Weights of a small GPT-style language model, trained from scratch on English Wikipedia.
Training: 258M tokens, 3779 steps.
Each number is 128 + 24 x the weight over its row's rms, rounded and kept within 0 to 255. Layers, rows and columns count from 0. Numbers have three digits each. The size before them is the row's rms in percent of the matrix's.

# layer 3 MLP down (transposed), 768x192, rms 0.158, rows 623-695, columns 0-95
094:167160119133075166109139149130091118129095170169143124126134126141151173124125126157144136125149145104164145105103147139124135132111122116127099178189136125123136091129111157105099143149157151104125122147138124109104125091102124119154131153142081141117097088115151131104164144147164141099
087:129110109152143123154169126106130110155141098151179145088104093172153180145111151168105132135109105156139170088109078130104149127135140104126156144127123119157137143083136135108106107153150144161095142138101157115122214129160123146130131145129107131129110116153129181151121121181121091155
121:157118127156146134128148105109102169120115124096095072164123104105101144053101094093126116128155125158139139175122142119173143142128147111136118163082134092142147178150107107141090138154144086137106122162127166152146147134102125121170110112125105104138121139110131209093129118071121144154
093:120098101149123124120141155129131091112156107150112161122145170158183112094131108137116132131141116122138136167095144155155141063151125092108109156161090101119104154105142086103175142140151138169138147156106099104074102149127126172077118121119113104089112154137134134114120116096156155124
100:110131105120138125105079070142121111124120151131152105114104095158104118154093097167130140146128167101142108152132156123130145142140157112139153132100118162120147142108160070153099123128146110127103136188131149113138127154124122138132099125090140116141152080088111110147158135126131128116
092:115121122120115140094121094131148135131098141135136141182110169109147130086113107161126104100163105135100169128145170122089106164101144138100120135139175139133110128137092139104160095118158135089117149083101115095098176153146143134131093069184127093152188142130114128123086126104127134125
099:128123125168130150101164108126155132120099110131128120140137114118118122138151138167143106137137168151127146153102125165095129141137117126153139134081147121109129105127141109132119165147141108157155142095157105150146151130144139160102138133120108106102129144143084150176149145143141146136
090:139109156138115156136120103124049142139145102105118099116136118168114132126106107078103105124117127099156116131108141082143126101147160138132106142153144122141132117097158081184084165113123109082108111098169138129131138168110105128135126152103136122107171129121132188109131115121142134160
096:084134134126096135096119113117179147159113099152163086110140128162083102146116093114132109106133086069124147156134119124124158143174141109158163098136109134118087122144138133119174111150104093129144109174129143115099174132123110136149119129115112119128124077095169146056108143093149114126
096:122115147143135119162125112163115093144107120121098167117144120084107117089110119119135128122129124148161093106128120149169133188126155112131098107133154116115135122102138112108150138109150098108068170097180150146159121102144128090128176113133144149140131079135172148125108117133119141119
099:152153165134148118077144132131143158151138124118108148130098091079127173111130149146101093151108103086122132164149153117135077112138165099112142130094111117096152114166166144113144121144104139157141096167131124158139117116133135118121123179140123130090113132097137150085145062095120139127
089:142147119133113079101164138112131152130106124161116150140080105154149157140123117148120111116120135143116139128143122138111158167074139064087131162117127173159123152109136128129164124119150098128098195142134129149133126146096166145151133083108114155120131146114107146129133126140107153110
094:123099130104127123106129145101124172129104163127156120151106144095051112113139117102138152128128099097154099181131139118116125142087132134160105133185119115129142116133140129151119134164119112108137124225125126157141145126119122094149131146153140155123101130183145142116131127111113121150
106:131137131121158134133101129129173134131166152136089086102113132153072067087172103115112133118115118072127113098115097108109133159126142143131142167157126105153123148127105163100152108144098155152140120108094091133104070144112145123083104117157128135117156132108130154138158115111155114133
096:155094124122141148107113136094151162134119162186106119118095122104106102098181110103130070171103162120124111133090128094143116121116137098112150091137150149132149130115117104122125144142095121132068139149090146151130098133094154112128155125176125129163150127118154115160097112109108138140
083:173120120127138123104159135131141137117132116130124138084147117127131076073113108139125122101156130145102118110143115125171163115119097142145134158129122122136113130138123101114167125104131129123097109199136133127121138079122113146163071114100107142139113102058154075113111143088114101134
108:116110110141120158095143155118116124105159123108135050139124154147171117136144125107098152128112094141131133120133113130139090152125136132094117148139107137159118094102144131124137155128125121106127120149110163120210162108076139126125141127098126154147138129100103186100134130127097129147
109:123133117171120148159143135112132099108068123101128154163140175122145138119139182105120114111104092130121195098099109129125127131061145089116122123185145145109110122091145122135154145118165139094107161090155141113140125117108121120161143108114121133126146117148136167143161105153121137148
106:122159142136135129124086160172176131091103109154141119152114110115114124137129102140113141113083104144151115128128119074138134145124113101178119126115125107130161136145093166154153147122174108110118147091101125116120110117120112111116153123073160166102060109160095102092160121152114162135
114:167143133139085125125132144159088145145088104091100095142154117139137140100126132103117160105139149136102163088126159108126164166136122114150082195136109126135118131129152110124103168118099148097130167096135126124113114125153118146132170126122110148144109123133083194104098126086096158134
095:120136078158133177171159115111150162164155159158145103128155105073108136118134160170147135126104170107112145127154161120100107143138141153147131141115112120128106086134107146110120110135126135152161161148140122146145118156155137144153151148111117154088107116129122128126144148133131098099
100:123124170107123141132129123170171164152093115172123110171139123158114111150139095121116161152155143089142140107117149129132173131135139129126128141129116138123121105144089158113094111172091152117101127114157131153141159119146077130101104098128158109137140102121117113167089133121116069108
091:139169144118151107136127106115118209101159149113122145127135130101121145120137154127138144105118113142131096111087141151189136137099127173118127169120132118150140159132114135136148132125161161140121129112094110142113094124139073089134079103153151136140151076093151133118107098133151128124
083:062101103063128118122170147121133151098153146118117105176138127140128135112117143128115115105115135123116111159137114125125146100159105143150150114117103144115105182086153142119110137148173138122111101235128127137166134145142108103112127155104189156151093108133101120147157124100111140099
105:130177099118144115132135133141130119142147130130128144127123147148092116098160165134109132102140138125100165112111155112102146164089130125149195149153150149078139145103109168150119124141101148109174117090116141166092158146142125077129132132127134114122107153100127118145134096108149095132
118:124130153146130083093116126122139114099149118138121137160098159124132132114179083076130097137095109111123130138098137105138145144159086113148130142103127135122140153083122135110123106114087154116098130136114080089144135143109092127129155149152112150160141116148154163129112137155136090126
097:109193107076096171124099127183158099086114149122176168141129130130151099137147123176175135134126104134119123143132090135099135101122121106103133154141142122100141141116125100143110165119095118124126142155111129120133097123072131132133118123100148135154163115160114149142144157121135108178
103:132102150122164138136091104127136124147100121136144093143138105136137123148169094157105130138123115162131112121147129119100113118110143156152136152115164133115181124103138144128143062149119127108115150064128136117095134135095111156100145137156134108173139128146129072175133139142126110127
106:142155133126140149139158118107176114124132142160151142154115111153170125152089112124109137079152134137090108136094111128161160126087099121129104138071121145143119138134111126139136168124140113137121155110174098109142132143148100084151135127081085136163106100116116139134130069154079153121
100:107120130118125142160148132131107136127102155133154167166125128126116155145092089129113190108139118118097070112120141145143154107094141118111147156132124150082135133141118138096134128156103170153107135123115082175174145149154129138083142135096143133181143129123098146122113153111151151142
119:128134093165138146127171137153114176156101148154109143138133145101046127081119108141123102131130133104114112161135166122151102087131135116153152133105155104093111123151119101112121117112131137122163135124167097134132103158130123133126110109144143116074124117095126144158169140098104125134
098:084147143123116132101124115130137105151215100086145130147150098119093129141138116152108136119116133129144089173110126147148123138160122136110119139105142121144121130090129090130161113128155127145120138170149111197135163111122125113155136139111138166108097134170098129134160119116173122079
104:128134111085172096149161133130140123122122169130082131171116143111135140112120117129119137128142149113129110123142086158138121089132100121070119152120125083122130140109130139143139110143130120181114133095125119089170139122149160168110151093093117132139138097132124126113166114148110170141
091:148126079157146097108120136128115100163071127143184107111114129123117221134124106144092131150073147096166140142129164152111140122123093085137135101120137091092152163119121109119113121129149095119160133081089113102107122131112105134115126103119152124135181103123101096119115122137096115123
106:122133153124110176163113119096150170124138136131138137116157068114146149106134172116123163096102110104092175138150091087091139119124145114166132131115096114124159096124145117135146086158112134159166119105102148131088111148173130134157137181137135144154098115126127124139136120126129120153
106:110112110148150167096151136123170137123131125165148089118141113128095093079149116138121142152110136094136128157144119151127114073155148120048120133112099115183150125126122097132146135090123146129123127085170162142122144119136112153105158150136103149086115143140142191173071123104128109106
095:104156119178138109132117123086135105138123102133105150136124142178129153162127166090198070100155121119122131156145145105119112142116127101133150123142157120169079114115125134083103152154094098082177131146149122184112159128135121127152144158122162146190138089118101086107137120140098123146
095:100136162119121144097087140121134122126163092134123114143129117149131151156112133075099155147124119149119161111122118127133078135125105165141147132117146150110169099170153172129153111145157144146079125165160132119131125095108095098136095175141132130171152139109099071146132090154120142134
096:132093139092134122121116170094102113134129165166143108135128139139124097143168164148150117139181119087146177131119126117132116147130116166097112102121120127139166099098138138121158126116106122098075156170143169130116107136112121118148147079128118084128138105099140185141086132116106180132
098:117142134157146114099121084133128096138088144112169081134149073117147143145140147125162105126130099154127180137125129109098096100119113137129107117108126135111124114106135156154120095061102127107110126126116144128120132144106170151086100101160113123169133141105169179116124118174142125129
091:138180164138112161128127180157090091145133118104077113182114110132133171103141112095126145107127153103100097151119154144127118138127139135118158116134090161127122110123178097131138150159125117091159085133103099093100138096098114154138142142138144142094125152207134090148141083105152164116
088:153126157143093112152118128138149105137117150132095127125110157132129111144122157108136122136167099100103165157140150116140065119137134112130111166129157107152098111154083126122197136100169142173154122105153148162129132129121129122142163124160107126138120109121182137084094137179110114096
095:134127136114131143112137149135129104127131130158117132137172155138139119072124125139149134128133132133107110087147070109154104131123145118083110152127109107109140060152115148129141128177069130138153135099160160110135172125118148121155111132123100175163104129155158118116079202091156142084
095:116142136159129108121096149128116105113175100093125158153157139126131150161086110162151114133130153095138090079133140135069115174084109101118131144119118112105100113093081136137115103131111137136136128079101196118124093130127103083146121132138114111151153136125128145145143135147111111115
102:107114137145139138087124120140107130130100097118135121153121146172110152176109120154127126076133138157153144150136098173139175139114142132136149136156128092100112123092137081137130156146141093130125156113144121118151142093139142171138161153147134131095123118106095131138106135081116146098
106:141140132097133104099132148122148140152093148202126149126147128142137146096169119099075134154137127130126127143106174158088104108089094143153136094141139138130127117100103143111122111166129111084126146126116095121119136151101130116116134133150068119074141132127139099165138154107090144105
095:143114136151162184118144187129139116086127135141118103149156110099147119152154121151154096108098103143121115117139122136146154096135086132070106113148136137118113171112136117132157155189150091133096135135105194120147121124127138121107164167152147133076127076161148130173124138147124132160
095:139113109124136119125064197115087113138123125136112143088154123105179117162144129130080113141112167122110127134143065135117169134154127120093113137137107109145132139127097161112145173181101136147147166186153132172094141144126132136146134126112114102115165139139120195123074092123096096127
090:107105131090099092127119131097163133136144144136113160097127138140126114125148100125099137144140128136126137213180129175150110085101067126111091152145098109125116115142094103096141125160104116164109127126134177151145129145124137106159117109094170092148123137098140105138120137171129116126
093:120136113101074114090082161089136137132121153138090170110130113127182115133140132147138102130110106122102118121153105108118108113123115149134146137129105095139127144122099089125157128152146083148148142121159113184161102117101119157162103145101135141105148157143129164140140102144126107117
106:163091142106148141102128122134097152162171134094119123126100143154102093116114104140098138157121127136085152122101103117099101119181124110125112143151162132119121143116126117132151084129136132161121103134113097117130076118082085139139108101155166138149156108102124140149145151141147116120
103:123091127094169086154148120094093131112098094144139177146142126082095088140103153158136156102136127132118124137153118105175176090131169168134142186127132150129158135161174077185133147096081129115120172123108144171146124144144125135135103107116145112150121114116145134130110139097127126119
102:115127141136131106128135116145104143117164088113140067092142131169155143129138093107128113155149138086147148132114127099146125096151103144144134118151108162079147133125171155105139166087141102094165122128146140081100107114144138152106150111114133131095146176133142199124092146075142154113
097:110110127108128091126128141086144115130123158168109156099115159128133154193108131113110141143098127089136099169172124112145135136116104177095129171100111123104129132116138101104158124115117104122124151169146103170147125123113123156134102102140129115107130133139081167120120138112135150089
096:140141106097107140124151126117107107164151118103136147136126190114118099174138123133117139126118163134102111112164155070137141134111127147132114182077126139135144131124081120138116058115122116144143167132135132184125120172127119127108139147122160084140135123159129073102137161137141110094
097:109117127133161110132105124128134141111150094123105143142118177122068110123119147103091114131147175114089131165131092118122115166139122139149143165102157094138123154108127134089147135143144129129147106150157123127122173161108166117146110122113152138143116119117133084125132107108120153131
112:114196149132095113133108116135125172123128109123145196093093096085129142108105107149112107155099102143145133162099104113144112108061122109129096128144153130118136146132146157116133162135146181108128158164122132127106131146172152120094123138128138111091104125147120130122115125136135156147
100:079119110106101136172141139123109112154124106136148128134116109113149099088140100135112138082128105081114135133173117135124127137137106138123104156121078160106121129158140123119127138172137095134169126116114129126150145153065119111080148111115125120125108120090142131136124126154157140140
100:136156130121136144135115116117072111108150160113089102164162148138152092104124126153139144158133088104094122142127144125117128092126144146123117103138135094130132117112092136123151088109174148123115136174108115130133139130111154110136179131090114067121078093095129130116115141153138133171
108:120147080106119088118111104147105107152093125115145161134087120148108127114072160083118129176116155121118150136132113114097107133138102110123152112118128161185155160130122082147138137126161126167093115156093145116095131132146105084138167102136114135144158121112055169116139158139117106106
089:108168059177115131098107118110098148158123100125162129107114146150098105113145099141127071125140125114135161107131131145119150138116118138118098152174119113126103117113099131119093151178106106087132109108197163126110158129111095174098060124136161143168129114125109137138122156196104139161
095:094136125146152121184150158110152110095106140113155104137097110178168080132171118109142137137093164109151126143152165149153150075091087153155139084127126099160146112123126125129097100126082150126139129134111166123077123082149117119172146125147114097133139116120143095139093134136104114130
101:157128142117153158132132131139110148164135131150136136147153125146122152127162119151125153167122095096097156098140171149143117134162095123158129118133136127162112126129147126114089082114165100134112136054164128151092163166156128165158123133122163102110150139152115098128126144100105132157
105:110169093146131133115137105160103135135120086113134075124143121109154116102103142128125133130158106127147167120155127115143072166112118130137089077115140108134125157111154118132125155158113144117139098143124147133137143128133133134177157093131137146092144132099122156097104151134088152132
096:106147124116117102131096133109130162144118149139143088120118109138144053085150121124139141101114123102111115138094137136136122107137107133121104118144140138101117151148126176100132113136098106085102194184129145145130116131118156130136153136140167109121123156114139119083146071127112119095
099:127144159106157140087077122147130149102137124118155107103194110145156156119098108117134133146130104132102124083148086121098101134150092161115145139101118123098150128102111147132109163130097143134150110137110133149125123122138097109105104127125120171157122098153104111138110126172121119074
100:128111124106142106137142125118089101120132132165106141123144108091100129158121120113173140131134116125100133107124142121175087113123135125157116132131149102141086078142138138169079111149171134128083146162113134141147118141127137097112135152168135161105134063131088111160106134121119079087
112:125121111077136098171160158131112126112149134133136138133148109126159117142126089154106131162089132144112140109099071137150139105162152138157096143119142116125110105114121113112140145145148141150098159171132145140180109118160126152108096097130131111098107149082112151136136127125139111115
099:106074151139115126116114113097171098142095146153100160120127118113101131180138155142113121130156174126092131176126146184108150130135120113144099129088137124115133142134147134140154172089123148149136106116126114139139114148117170112116115124110161116167164134140111101106153108108142139144
099:126095116136080150105140112114122139098163135151147090117123161080128125100099127157171182128091141097133097137125134098171161117135110166130153125137119127069175159123095157133132184124118115102142150205155154153137159097099155143113114146140121174126132151100119137129149117107124140137
096:120142136129082120131117127103130103114086156100140089108187129135154100089144115106092128162115115109151158104127127113069133134129126136120142149136115159112119080110131135144093121145127177161122100142104123126136122120119120119140134073145131135104152123099148166079153113188112107109
111:122090168146112050141107140156151126130094095116165138120136103094158117133102124167128112130160138118102145129149095141147162093137117113140127122114152122146137100168144104109107134097122100125118132189156149086119101138121137131103124161150106158163161070121120190117131138134112164120
094:122142137066122136140107120097130142157148124075132156129111147135124108111111107133138130102157110132117122179132101137130126136144144123134145119100120174135085131168117106113145136121126136117129182170178115152116160120112150129185135091118098110076152134147151150158161098135137103155
# layer 3 MLP up, 768x192, rms 0.162, rows 624-695, columns 0-95
098:136135149115102178103106139131130115100120085118139116140142098122107143086114131131137167168166088113119143139179102118124109122146122136148130121121132076137133186135094128092131160171115164095145116152145105120153146142130120121156131157147140092103089116129122078102106124140157122100
113:152120100144140116172118118130121068154136096102140135125135127099148145115114131092115139138139139120118089160158121091115159116169152176151145133122128133119110162165146151082140141156126107143127127122151167105112103145161133127115148141138107086171079133136092096142102112114162104157
101:190124187094115132111127144144068097178153118120143118112110126098126158127150134131133192146168125116112111149122152136141132149095120143105103137113149148149128154111126133113116149132178103115122144174131117181128121072126151156106144126145083159159148122132119127119126063109120131154
088:148130105148106112153066143108096177159153116105110110135114128145085130118103124134109173066116126107162112130201109148126165131108145131110133147085124086118112115133170129158130149128157152158108123127134145175168128102102162115156104141127087093136129143144123138142144152141102087171
096:104127136138124141141128099132139188109138145112105132106123128104164139141086134089142092104128139102132102119152145145092094076130102085125073115156089134129179146133102138138145105124126132128123137195119122126113123106131115118140121097113093115150099152135119087120200171109087139122
107:110120116136140097141151131104141151131133143063102166120126084078102129156139143099135103118108103151131164106140129097142125130135135125139115133065167121138159113146112104134158122147116113160133101127138138134107184078101173173141135136090123110125128112115141102154109121131198141127
099:142140129143183140101109154098097150144114107123155135164166132091110121139076137126108161125160118065070128158142099141115107111090115091124140127142155150141113142139124067139137137120128114155136134130109164161126129115123124154140110109162156144160163113140131101153123126189130130129
095:114139170109102136092123101157111162142141130149136092123171148131122125134090128176113086093136110124146144123115135122148162092100150092116127081102105143157149144110116077144143095155113110138118110105114113106131150151169112102106159118118127140141120121127132115156141114130162134155
099:144130123158140104142110143094122109105132098123142140077113133145098123125124140099157091150175124145076088104110162112153130122143095112111133136145100172142117140149126154132137117153122142125112120086139142118140143168173132144134142113120160104161156129131147096133130136070148151117
098:142108117130116110116135132106109110122152117105093144109135129108128070112112131126109091088154119145134176100127121154144129105119161175149150135134119155153111152152147113133143124117095118159126100146100113134150108162130093086117141151125113152116150164084119119119136157157165128094
100:106135158146125104130152143138118153119115134111106126138187117153138106139168147107102149080116103102075113096098129135113090126117106122116136130109160171093103118099134094113130127106132075151127122166140128072107128122148154141105164124168064136166133134104149133099154093120101138102
091:101124118152124153116167135166135108154149092139114096098052115151147101148110146152129125123146148122104132099115126127157154100140147136145086097120102190149131099108100112130117166121115142148093135156125114169110126108122111105101120148136124121126156180122070114169163129103112135117
103:135131135140195109129119128086135129091136119083123138121139148102081129141165111134126139118074105124147123129133146128119139115123103143110104099102121119097144158155092135119150177107166101180133104176151154115140126119144147101194131157127126127138133127097130152123082113156131125151
098:107146081158166132118102128092171127132138071145147127134092107113104101090125173101122106116125125141130109111113089140155128128111111078108109096144132159126117149150118110131130117121151150139175121153077098132132109126152152122067108159127144130150109155108164111122136153148123123138
096:132125169117115152120123136140179128125103131105151102134075194141136105128085141093107125133120127135123114100098090138115151157189121143133129112129122129131111157117144140128161089139158122134088134179136108152151112128116183147115155094185105084082120087122099116141132174126145132135
098:125175125161094140144150108111066118166140092156113088140102123117129130107120146135133160176124138148145184111122138159146169130157153116114099126137168156157133088092122161107137140114123171140097121109131133122164107129099137135183115141098159119112120128112152123124118100160149140148
101:104103138152126120124111104094168149174149100117131160122158152095180149153135147107135119112138141122082168107169137145102116076136161139148102130149116150100153137176126126171169173136123119129126127126118150132107122127146109115141099128101151075159136134111124124186156133133110145132
104:100181154095153095118111107120064149094128087113109091123143093138135123088138152103138105148105136148123090109125158091112095100181127150113112116148103135139148127092136129097127120118173132116154133161125141135133112147157118125142162141158133150147143145127090121139132107146116114085
106:149149132120135113110135114126114173136124114173145098102104105103136141151114155140140140063148142116124178123106127121122124122154141159107137084152143089133085102089106109132138116107140089123137086170124149131119163162123147138133128108106104152120145116120088163171114089170120073121
105:138107122136141080112134099110135150143117142100115144107182143107129154153136109163169127119173091161202140159149124139091134093129127160099148142095150117130162129142111107135111104137133149115084079146130137131133104143085144116104133125119128119150140166119092180102109124155144097148
102:095126130126152171139119126151141083135153134131125120140100170092140176082077154140135135146146132145118147112176108135149109127141171184156156098133127122141178131142144127139166166114107135133137100086090136136130148148125105155091133136131124119082085151118127130109147102132098098094
098:128166149089131154094138112139164136096167120103136175117139115101164101146115138111119111179112074144114096141130159122128116138119160114135160172126140144136132136147149134175151129126138129121145102139137165060101092155122103156167110127143093156091152149114160140132138121119109134156
103:198108177149138106142136145129148117115076129131193116152126131096116142113102109166134142123156113139156128145108158137115110162151107114129136159169130140148117126150119124121170152124172140110122115117134120140186136159147140139150143116107119128126093108112138123129116121151120141123
105:124157120130073134128102098084110100128121127191128112120185145120125143125128132203138157154093143096052151129092115130135122146166164082154117148094107142099152124119136125126078114126101144151114115093127164128136169108164110107117127139106137121173112139116115114123110088133156148136
112:108141129135127096136156132119108149105152046110131142099144122122108177136072113144114120145138137112113106132191132116117163140136092132147157176155102086094129138132166168103122127112072125135108112109091120131154094138124122124162133125155096117103204078132124112103111135144169099107
093:159114113134134134117131124167126128107123125151122141120119130122148122131109152124130161139150107131149125079121129154091136175096156118112116095099169148136119137124125096133125104123131164161132089124163119127080119140088130116071155153124181158082138099122107101124110124120134146161
092:143104117128105087121167120138106123160127145118117140109110106132149165137144139157138140128149116108147123129130125079101115131085112174141138090132170110126142114091150114114099167146127126117149107129147072086157160164143057141114139153126138128103109169131127119142107096134137187135
106:140146135126111118120106119108083069142106180135141139159134140097118159137124152124115109157117095115124088099122125159102149120143155098065135158124129147163143096097170088098113105146185104075160128200174109119107138098151133148137114144094136138147141158129143119130156130148097111133
101:098140090110113153127133117147083132139117124112136110078110146145135154161130099144109139139122131133143109129115121127139106156168161117157143134148136164124099173140108106080151102121114082116107138111152147129164136105158111096090131118148155140121131125127154138079120105147107172106
109:103153091159131114115105129133139160138146161123129115136136169122067106136157125123118122158132115097124094160117125139154097063113139139150130105102156084122106123131116144160141125130151160136164127132123090200172119152123154129136144107160124092116106101098128126165117083137130120155
099:094138111115102133120139121171127133108097117131149139089136149122136109118120129140142163134146106120129113146148130123136146104090129125099127178123143161151145141123141174114174141125135117141146095130155142123157108177131118080155104130127155097181117138132089123134137128163153087120
102:137127134168145099121132099126119110154143104134135100138120102147127173130147152131148166173139099124107174128117137135143099117115140122151166108149145112144141107121118121115101136124120118125112145081083159144155110068139144139161110128117126118100103089121149111159132142105157164141
088:118139150104111148143091126129129132117139173124112122135120136109143082140102167115107155121135155107116114122172114110117122116187118128111142151135143128162132092132132136117124146110098137159125132120156147176110107123117092081114138151106159053088119075139105162099140127078142105093
101:126116143123076144136081159102154112089129058048132171111107126116123158133081140144157117137093148161143114132122094113141099125130105118139134116102115177108115101147132082145109128108118094106114133149122138186121095145130099084133108134167108115133162164121106138124123114161141098154
097:150101102148099106091168104090109108144148120162120150105090146086131124133135112162118176149087105117106085112147143147100152130131127178087152123124161088115116092137112137123123090153156118116158102103098148113143103121161094151114118139136139094113163138140156120161135140122104152095
091:107134165129132105125124097132170122140154114123137123155158136107106149093128122153098119160126135155153113142167102185125169135160117143107128148082077170125134167118141157126102084133126131153111118143183133148120149122120160112101169171104144150145180116106120105136126159142104143177
098:160145180144111158105106148161096129122122143113128164143124093133092158136137159132129123144113149158092134118130156040139129136105121120170096157135119149120182102109124104138128129099088183128086120119137100152133149110114134125123144151132141120106120163164102116098127111131130105147
097:136124108154083149162090161115139131130172169082121140127126089110107145141130152096125110142165079133127133125152153103139115109130093117144108103123081099114107131131085148082159105114107080106129120156103147112134092101100150092124143148130140135123073093091146114131120145156113137140
099:127100211143112104162142137141141158159079100116126155124168123139104142129122135142128117152188115123052079118094150188138118118114096149124154136132135131123118160107123125118110128120165124172117123079105143068150124099138127130140139138144116116134153148141126116127099177091163141083
091:142136188138135129126144114112121147110115141124118108114171157100104129125120145156104095135143161157124127143172144113143076101164111154115116136096093164099108113150117114132144091104107121178160143139080110128133139123161171124146126114138108151104164124127148105141089151148130177149
087:129162121171115140133153142141116154103122110127146104083125118095117100098113092141158125125125122178145167154141152119115152123134090108090160094130076150086150144109143122074142144140107146157101143112123094113106162144142140103126096125139102121124096138170140172102138065120123072124
099:175170127136149126076150173131156091129073144159124144131139148096130146114130179169105177138148103102151148151145124113185121120056124104149154130137159110107158120104102127091126121147123156103118123144165105097124114139140115111146145133096155132136138137153124113092126162116141092142
099:168132137117138128132162126104126130120160118146083079117170143110134117113096162113121098177161146107123099141117124108122130093064075129173104088114143103130139150158130131150121122126158114162143097119090111118118098144121130111112142163157158145140148134125108137117117149116095170157
106:105142129101121110071145117092107131132118120100124081117114173091089134115131102122167157143092115118119140133124193096100104150112167123122134152134114108102126134124128145089121133125167163110160180170146123066107130137120130143124170133149134120128133133143120105113142139164172134168
105:121122137143143150135140140115114137129146112144130142139116129165067127107121097118144150148070136138140119093183111146131093153137130147100119060131138123109167105122150121097154151135157132136142096109145109124117156107121117130115102162114114103162141128108127179141147142152136181096
099:136136125121155111118133172147140141126148136092119139158107096116106177090186127094140143110123152187180120123106140108109079104127100172146121122137096083149119130135100141140107109130112125113134146104122106141151128150115134112117094100106115108142141192157142095146150154161129065090
099:195093108162080113103101121132102133136135106103153105110130094125098093124129194142148117115130135138087117137179129144102108126120133105113132140129167122116118124141127130105165142157145123127166111159105107153095113102101106138153138130131117106096112133110146161070124132134118155134
089:150096118108133145110141130117175137109067145153128138108124117178110129103115134094109126123101160107153125123071134097144126150129135147113100133109162155153130153102163136132121105124150113142111162155158162125116116100073135117114145113168104154128142131157088140117117125113158119126
099:167120127096183132123133116195123104144141114125117132131117104110109132089136147103083142144118141097105136129114161140112072131140127130096138156109132115112189122130119116074143113155105171121095118130136130100139160107141129091167098111100108114139122121132111123136123098094151172148
107:140147115139086139139123139142112118080097154108119132126149145133083164103123125148146157168120108097107138165137124125118092076125141147124120086149101118118054134139137158103090104150125175139160160157120137106077161147137128154141142159098127132185111099134152157120113096122129109113
097:147144130141115113093080160134154097168114152100104123059120094088121169100112125153105122157126124174139102077099138151138102133129146133102118118160136114119158140120134106161084112144129103132113090127139105136135127086139168136138185131144148112129125158128176126138117139110157125123
102:129093126128131113146155115119121143127170157105144133128152109127140157094130122155100168113116092175101122150151115128093125191103141149090103144137160114124145084122127143118158124128127126143160035136113156106110124120084191202137134161165115154140078152141154106112125105130115132127
090:155118133161142101179128096167104126135117094114147140117123105100131138106088144120167091099161140158120145146153179151142143087091149126084138145106112101107155105183133122104157117162105125118148084083087109146108104151128141159145105088153141121122134091146161103171155151109143116160
098:129147084083114135140150125159083125127135145147129105143101120131168137109171142162190135120150085132150148090135146135152136104083145131127128137107140163134134161173183114139099102151108141106087113128113099161153113124117147104105107092112143137123137143165141099107117116133145122129
096:155099131095149096114139122150120140095148136129169094132135130107127193119105144102139152152138144121110139130135140156120132148158138121139104149135119150131124134166120093137158144126131079127114162103129141166140157126126143101175138084149155141107114080108133134121142116147146118111
109:124141147158112090062151110135162134136152127097097171119153157120097124137146148125163174122136153151154140168119097121151125126139101131151157142103125153115084090163139134142135095106105168118159135154135114121136101150137085089138123112153097125135113110126137127128066140134151096136
095:125096132126133122118144138118169121126128140112112120155099102137119144152095140133116111129118148091127083161116191138151124112171090134118107109147100118150201141084117107130161116118147157061121156125115100135101140183103131081133111107141177107157130131125149131130106100136082135145
106:130123173102169135127111105139099124176170094134087094094114131149071161092092138122103139150094151123126157135142125172131105164142136079119121150152137163109181125136086130132153154109117109110140138093153136124146119142157115166127135097086164125117138096147129141105120113177162123116
102:140130140138087083130145132133103121145129113119105139138117119134109129110095103132166149102100151109127127161119110104155115130138083136176096166105123151157130095094097099130163137112145139098143094153138101113106124153130164124120143127127123117135165100071170148111104141152092141136
092:190082124120147166157134104198152147119131123151168133123137167144126062121135136120090098148157085142098109160127151117158138120128151132141159112140121112132122123097107157149180104120149108167087117120090078140152084125136131112120116122137142118188135165121103130155167101091113085132
098:156130053096139132096152089146117140149168090133153109130076112109148147097108146151144147089126142132141070111099128117116157157140099100134092115161141134119144126127127135129120106120091146142135103126110120106104152164144125117162104124138136128119147158203097119118158121124177121124
104:138124140123137163148143125154112142135090112164110084132126120075125131141129116125109138084165103144130162095163147176124117119149150102158118113134165109157175156134116117129136117123106161147107124141112096122130158100111123084069155161133143146147128121114149154107140144103150120127
101:145120099138073154102121143126102170111116143125092081108119145178154094152129098097151114152124141124126130118154137111129098150155104184152103154136164116164100112076129093127169102115129155140127081119121123089116156136122107152143128117109129106158157130101116136154141163125136105109
089:132145135130131142137145121146163066131130131150161097113132106087146139170130143124169145122124198122096100108145139130144125098112140152107138146094082125165169133122163131142105133110132145167149071123115095091163154119145128098109113118152087091150135143112157088137159146128107114134
092:127064131163165138120158096136111117076115107161139100157129120129131149118114140135164140126154127146118132143137081094158136090156112109150153133182136121145181150109125110129077131132117104141102114126122129093126144149087137173126130138073093144137071156145153134118153127083140149172
101:145166131115166110155144112152127154087099151145135135100120124171131092168107122116087087133152096137137136133108102125110154125130143115155135112144092162126128063151170075093115085092105130132117151122118118110153141127145116130143153106163135143112141091148116117122114132138161139102
106:115155139163099131088122109175121115166167141115152180093134104149129144081098182101137137133146151144141088168101170108120112123171137148140103140161151083148122127116143171126115108116118143129128086125145120110147122109122139137112115102132127167088140174135160128131174153148123134139
107:148133122137095127133139155159099127124107141089156132125097167096153126112114178110123127168128101149120111124130162122091104133152159119088120109127110165128139124118119177126148111127103157139155161089150143146116112100121180167126087104125128089113137158104156108136168141134078127171
097:128106164126141130113053130164137124102090114132210106091151142098139087122124116127146132106130161130103121122174120106131130128132177134061176146111135125148146124130114149156084146128074134166089127140108180153136155115130163130141136139106103118096132141101162112112153151113120140133
098:197146126144099136099113130125115132123121136134138156143115095131146162123115085152129122088161137099159109129105155127114057145151135146112127155145127142148129173141076117129117135101143166161091107104114098107113135091113144105087140123099153144150136196147115116115153188138147110134
106:105118111139186167109068115114125156133092132110118082125143135112073133123167127103120089140144113139114170121185102101125095110137168144127177162104142113097150126153161106128154113132131130130121128155098125104096105119101101171100124142135133126115121150117151113118125139180129113122
083:120098131151092120110128056162162132103096132126079136136139103144116137121119147118101156108128116146152130137087147147116119143115110140156171116192152162150145128127138121121070164108107142136125097137128126094117141198128123122102154119123150147133085112156153109096100161133125173119